Weights of a small GPT-style language model, trained from scratch on English Wikipedia.
Architecture: LayerNorm before each block, learned positions.
Training: a variant of Adam for these matrices, 7416 steps.
Each number is 200 + 30 x the weight over its row's rms, rounded and kept within 0 to 999. Layers, rows and columns count from 0. The size before them is the row's rms in percent of the matrix's.

# up: layer 10 MLP up, 1280x320, rms 0.0553, rows 664-673, columns 160-319
# down: layer 10 MLP down (transposed), 1280x320, rms 0.0526, rows 664-673, columns 160-319
up664,114,289,220,166,257,172,230,164,246,194,185,146,156,250,197,229,254,219,188,168,218,232,200,226,204,171,208,201,163,201,244,220,176,185,146,196,173,228,228,175,170,141,184,200,182,213,175,229,163,228,157,195,228,172,181,195,159,200,243,181,229,155,196,150,209,180,133,213,219,210,276,165,212,178,196,246,264,174,187,207,242,160,185,243,179,178,211,214,153,209,215,199,254,233,237,198,123,180,184,223,228,204,152,177,218,191,201,175,225,239,232,182,214,217,199,210,250,183,192,181,190,228,193,211,205,173,170,239,216,194,216,202,217,207,237,146,194,170,187,185,143,207,203,224,175,225,181,210,200,217,212,173,217,206,185,153,195,171,217,170,216
down664,112,247,185,193,182,154,153,200,217,209,176,185,195,220,205,177,193,178,221,185,239,189,198,230,194,180,153,217,210,231,236,123,254,151,214,169,217,178,171,239,175,195,237,219,187,182,197,225,209,200,252,193,218,185,254,215,225,172,227,199,188,207,168,193,179,187,194,163,172,218,214,231,227,137,153,229,252,189,159,242,204,188,209,215,203,184,214,171,201,238,215,276,177,180,175,217,177,206,160,161,206,205,169,179,259,181,160,209,179,231,249,242,203,139,221,178,172,220,190,161,215,160,220,179,180,227,206,223,161,198,178,191,249,161,223,240,185,236,174,249,191,226,190,237,146,182,244,205,174,232,211,177,164,187,258,173,246,262,214,202,214
up665,110,237,148,249,240,232,197,179,243,180,214,178,209,187,190,158,190,213,192,169,227,235,173,217,187,195,192,209,226,189,219,265,241,221,245,178,171,174,159,244,191,195,153,204,228,249,221,210,185,214,205,198,211,193,200,168,160,211,193,204,185,149,210,167,242,192,163,165,200,232,176,221,207,256,219,213,214,140,215,209,194,205,229,236,171,226,197,187,234,197,237,246,118,153,222,179,185,224,219,178,171,292,239,230,200,207,218,182,192,218,173,185,207,201,219,244,228,218,171,214,143,205,155,191,193,193,174,288,233,168,268,175,206,150,244,119,226,147,255,265,160,236,231,223,157,193,209,170,224,208,187,200,222,181,189,254,232,199,215,244,196
down665,100,174,183,252,170,184,185,177,171,174,159,209,173,177,206,188,178,235,215,231,219,198,190,212,199,188,193,253,146,228,219,251,180,155,175,167,212,209,195,227,219,213,187,243,215,178,172,238,209,175,212,242,130,154,131,222,184,200,124,191,263,175,226,216,141,191,201,163,165,212,198,180,215,195,198,158,146,287,211,202,243,233,191,187,187,167,228,259,241,214,198,250,196,190,144,205,203,202,240,220,186,206,159,240,214,188,186,189,163,185,146,210,219,241,245,210,196,258,218,183,173,260,244,166,188,221,184,198,198,197,223,218,218,230,182,238,191,198,218,182,254,178,185,195,155,189,193,251,172,153,164,222,207,195,177,207,215,166,195,204,166
up666,100,209,164,215,195,226,258,161,236,218,219,189,201,268,169,196,199,241,213,206,198,220,163,189,273,206,209,174,219,185,150,224,218,232,217,219,212,187,203,262,210,256,205,247,201,273,196,216,214,191,199,208,265,205,168,144,101,203,189,165,168,195,208,192,208,203,210,164,244,198,194,186,187,226,192,227,219,118,233,189,141,203,227,201,195,242,237,180,239,196,204,242,247,206,228,142,210,160,191,238,164,150,181,215,213,170,123,181,255,174,181,214,198,169,220,200,195,152,199,189,222,221,186,192,275,200,188,179,210,117,218,204,175,185,154,211,189,166,251,233,202,150,176,188,233,182,203,228,168,255,170,168,225,215,199,214,254,215,156,204,157
down666,107,153,223,135,234,176,255,187,197,213,232,183,197,200,192,155,186,189,266,198,234,222,230,190,203,186,221,181,215,246,154,178,236,233,207,179,135,199,222,200,160,179,123,200,184,166,179,167,211,229,242,174,196,265,162,177,170,184,262,200,212,209,176,165,218,205,236,196,142,172,206,270,227,222,187,195,233,189,211,244,223,191,189,189,185,224,192,210,161,207,227,149,266,177,189,209,194,221,264,186,184,185,184,199,179,140,194,191,157,186,172,197,212,223,225,222,180,172,191,209,173,205,190,195,192,204,199,177,230,222,187,203,178,156,172,207,235,206,188,237,194,196,234,194,187,207,206,204,193,181,214,165,171,202,193,276,151,201,170,207,169
up667,084,182,200,208,245,197,249,162,194,210,226,220,214,178,207,166,168,205,230,228,234,196,211,236,182,166,162,221,123,168,196,238,150,208,250,150,196,167,123,165,222,200,164,224,215,176,153,180,206,223,215,252,225,236,200,203,217,197,213,233,243,140,166,141,148,183,171,195,233,184,166,210,219,206,188,204,210,162,194,193,194,211,207,222,215,209,217,188,189,228,213,244,238,216,222,205,187,215,188,165,214,234,223,177,175,210,154,183,216,216,164,187,181,208,214,174,154,230,187,195,201,122,184,191,193,225,190,220,231,245,218,172,249,255,170,181,160,210,188,226,251,191,202,127,186,191,220,224,195,182,207,198,229,206,226,210,240,208,195,190,188
down667,090,239,185,215,203,180,217,184,220,162,155,211,179,208,164,174,211,169,213,226,214,195,212,209,135,251,181,221,207,156,192,227,226,227,176,228,214,223,205,195,270,180,190,194,201,203,205,193,229,187,186,169,149,195,220,171,216,204,209,217,201,203,226,219,249,176,163,236,211,183,170,161,171,217,176,211,172,197,197,168,178,234,220,217,165,198,191,199,243,225,208,219,202,214,140,175,266,185,182,163,200,141,169,161,186,238,237,180,208,203,192,253,192,159,157,199,214,220,231,217,177,212,167,192,222,166,234,157,167,214,214,148,228,163,233,209,191,254,172,192,95,247,160,234,161,191,229,172,213,219,218,195,210,178,197,90,178,185,171,216,222
up668,100,193,213,163,179,196,224,196,210,210,156,183,216,199,188,210,218,255,245,196,208,264,192,182,278,191,209,143,187,188,207,180,188,218,201,218,208,239,195,216,183,189,143,144,204,166,219,180,208,226,222,193,250,187,170,180,206,209,239,185,124,213,214,182,196,236,252,185,203,178,200,208,208,145,168,183,190,141,166,150,182,174,206,187,216,219,159,182,225,169,220,194,251,219,209,228,195,233,188,200,225,210,221,184,160,192,236,198,204,217,213,125,242,218,205,190,188,183,123,204,200,213,175,150,176,215,194,239,234,154,179,219,230,163,184,221,234,157,233,228,190,166,153,246,212,161,191,236,237,204,153,159,177,226,191,195,233,143,175,144,184
down668,098,200,183,219,204,215,192,209,215,182,227,208,187,192,175,194,186,199,222,224,196,200,216,202,242,188,226,228,143,236,129,209,231,152,193,170,196,205,187,195,170,165,223,213,209,215,202,243,228,195,213,222,203,189,289,196,190,185,187,181,195,206,281,191,196,198,209,150,208,119,209,208,164,169,200,227,232,241,176,248,170,247,239,231,171,235,178,186,103,215,211,182,157,123,206,170,207,198,198,178,189,159,241,194,183,127,214,111,224,244,171,179,206,150,224,140,206,173,218,231,209,190,183,210,218,281,188,214,193,218,248,216,222,215,216,187,190,221,178,238,189,220,203,268,167,221,215,237,212,189,232,177,190,273,173,212,153,208,206,200,233
up669,110,216,199,166,181,209,175,124,191,217,216,217,159,163,194,198,135,235,189,224,211,163,194,130,162,218,203,199,203,167,260,146,171,191,168,246,220,201,149,181,237,210,191,187,228,241,191,154,219,191,191,245,194,154,224,257,228,270,234,226,187,189,235,172,182,181,186,191,253,216,162,217,189,212,174,180,168,231,195,164,216,204,204,183,217,256,198,203,176,217,196,209,228,203,220,186,199,200,237,200,242,166,230,158,174,220,215,180,187,177,208,279,163,226,192,213,176,181,183,187,137,241,166,253,183,246,209,205,167,185,202,204,274,253,170,176,206,227,179,189,202,197,225,219,155,186,178,158,188,162,236,183,208,191,204,200,180,164,171,153,162
down669,108,184,224,239,149,198,175,228,145,226,221,189,285,234,209,218,243,242,198,207,222,211,176,225,188,169,190,237,209,181,172,146,179,196,223,186,188,194,219,222,58,139,200,174,219,207,189,201,151,177,197,265,214,198,205,209,215,175,142,206,192,227,226,215,218,172,189,232,166,176,202,156,178,120,213,161,220,189,197,207,168,185,209,193,286,162,180,171,162,228,212,213,210,119,216,166,188,235,175,185,218,211,163,191,228,205,144,253,230,171,219,217,211,196,219,212,207,231,241,235,214,234,230,212,200,259,225,252,183,215,179,223,185,222,201,222,197,153,183,219,180,177,173,180,228,176,172,202,154,221,212,154,168,208,221,201,202,133,204,213,276
up670,102,139,191,218,220,240,223,208,250,231,217,211,236,218,218,189,256,165,201,224,181,160,238,217,187,155,193,142,153,152,197,231,180,222,237,170,218,190,187,166,191,197,222,224,232,164,193,215,152,200,162,116,181,188,199,184,177,191,267,177,223,245,150,215,198,190,239,167,212,137,220,202,208,223,170,168,190,206,213,195,214,165,179,236,125,192,157,205,181,148,201,188,170,171,202,155,169,218,239,235,189,188,205,222,190,216,162,191,264,207,165,159,223,156,253,190,217,251,199,215,183,157,197,193,188,190,207,245,270,187,193,206,171,220,192,237,122,178,168,232,258,187,199,220,197,200,228,167,136,235,162,194,254,251,173,193,198,202,210,237,237
down670,099,174,213,113,169,245,232,202,192,193,194,181,203,199,168,216,159,234,215,203,166,225,224,205,190,259,234,188,227,177,143,197,230,211,201,190,221,192,187,201,267,271,257,220,211,170,119,217,205,197,208,207,165,176,217,148,202,186,179,226,236,205,224,237,170,189,243,217,209,118,257,149,219,179,231,203,178,201,175,195,216,182,227,174,224,201,142,221,133,249,245,227,220,114,133,199,169,149,221,218,262,245,169,219,223,228,163,151,151,165,203,221,170,197,221,193,174,210,221,224,205,201,173,201,182,189,247,188,178,239,194,204,212,192,231,142,228,195,199,232,212,242,227,209,177,200,191,256,233,257,187,210,229,177,205,225,233,160,182,224,190
up671,069,168,190,205,163,212,202,179,248,182,168,219,183,205,246,203,226,187,210,228,224,224,178,185,222,176,154,183,205,194,207,207,197,215,202,186,84,242,204,268,205,250,242,208,216,179,147,220,160,215,141,167,198,207,198,173,170,209,235,195,149,165,261,224,222,213,232,191,148,209,168,195,235,192,268,160,231,226,184,210,193,178,198,210,207,203,164,231,191,239,167,177,199,235,223,190,241,200,216,204,216,185,134,201,241,195,206,161,191,233,268,113,171,209,205,254,206,217,186,203,159,225,200,178,221,264,169,188,214,186,231,136,228,189,214,236,261,195,154,201,195,192,258,242,208,167,225,173,205,192,163,188,231,205,220,229,217,224,191,244,167
down671,081,177,190,189,180,191,188,214,178,211,245,207,199,214,150,215,185,145,193,170,222,219,172,208,199,155,193,212,223,273,200,189,226,256,222,236,193,224,182,140,238,183,190,179,237,202,166,189,232,174,246,188,198,188,261,187,170,176,244,187,229,201,215,166,246,218,184,218,193,143,172,221,208,243,147,177,239,281,130,275,156,246,182,301,156,218,171,234,192,208,207,205,207,238,152,194,177,205,226,170,178,215,218,158,275,173,224,212,168,169,224,139,170,218,167,226,226,260,195,221,195,146,167,215,218,172,187,188,192,165,270,150,183,182,208,182,211,188,214,211,142,205,207,209,212,200,253,186,221,180,211,179,263,169,213,153,180,258,168,209,207
up672,118,185,161,207,193,191,179,172,195,194,232,215,209,167,146,182,195,168,163,218,223,262,186,213,254,149,239,175,244,165,227,204,163,199,220,200,181,220,247,258,233,212,211,261,217,256,151,173,181,203,175,216,239,234,165,245,180,205,230,198,190,188,200,191,235,196,181,152,169,202,173,205,219,165,221,231,189,212,222,177,171,157,260,236,230,230,201,203,243,256,218,166,214,235,203,222,221,222,189,214,151,229,232,242,199,199,249,175,191,169,196,229,224,203,216,191,217,207,184,184,192,179,200,191,238,235,180,215,212,194,193,194,150,163,203,207,194,188,225,245,166,173,284,278,223,193,247,167,175,250,225,197,219,225,176,233,210,223,207,206,166
down672,120,266,231,163,223,271,201,175,165,182,175,248,210,179,218,187,213,216,151,220,145,153,181,195,203,197,129,252,226,232,223,205,171,200,184,269,192,179,182,198,225,242,195,156,184,216,238,212,254,224,197,159,198,270,198,184,229,221,180,183,164,199,247,238,217,210,218,164,214,214,206,185,189,264,242,221,244,233,174,186,186,221,158,203,207,139,214,217,280,181,273,226,233,190,146,160,215,161,162,205,247,215,228,201,234,280,185,146,219,215,241,197,188,185,182,196,200,214,229,194,172,210,217,223,207,214,178,218,169,230,161,206,181,162,190,236,190,227,196,165,178,212,201,208,175,161,161,210,195,203,213,149,227,216,230,196,176,180,195,233,244
up673,118,165,214,201,211,228,197,247,211,181,244,161,254,200,183,203,210,186,175,170,225,210,218,237,219,177,174,244,150,229,212,223,174,258,180,228,229,194,175,197,262,218,171,189,203,205,182,244,154,267,194,190,206,182,149,215,137,199,198,234,167,191,152,150,203,222,235,178,257,191,147,248,209,201,171,169,168,124,204,182,236,183,176,215,117,201,216,213,210,163,206,178,215,214,222,218,174,191,193,166,227,248,196,176,195,181,211,197,162,221,207,220,216,185,238,184,215,193,86,218,195,210,143,201,209,182,213,200,184,186,209,198,156,156,237,182,191,112,190,171,193,233,167,196,162,205,178,185,190,211,209,171,188,201,209,233,216,215,180,206,173
down673,105,221,166,190,170,188,165,195,165,219,241,203,180,191,195,188,193,161,188,214,176,213,213,203,189,214,95,222,181,243,127,176,201,182,244,111,194,168,220,160,232,204,243,214,213,236,119,226,219,213,169,209,219,166,224,158,152,250,215,211,204,171,192,135,201,185,176,231,249,178,188,138,201,191,205,228,209,233,172,206,209,226,203,240,189,200,217,221,208,192,183,245,224,213,201,180,210,210,187,210,197,206,191,177,205,227,233,195,170,208,184,192,234,219,296,148,172,220,230,226,153,222,191,242,199,182,213,151,173,182,192,215,198,170,196,226,213,208,271,217,167,205,203,216,150,212,193,229,224,184,242,183,152,194,197,212,214,192,184,216,220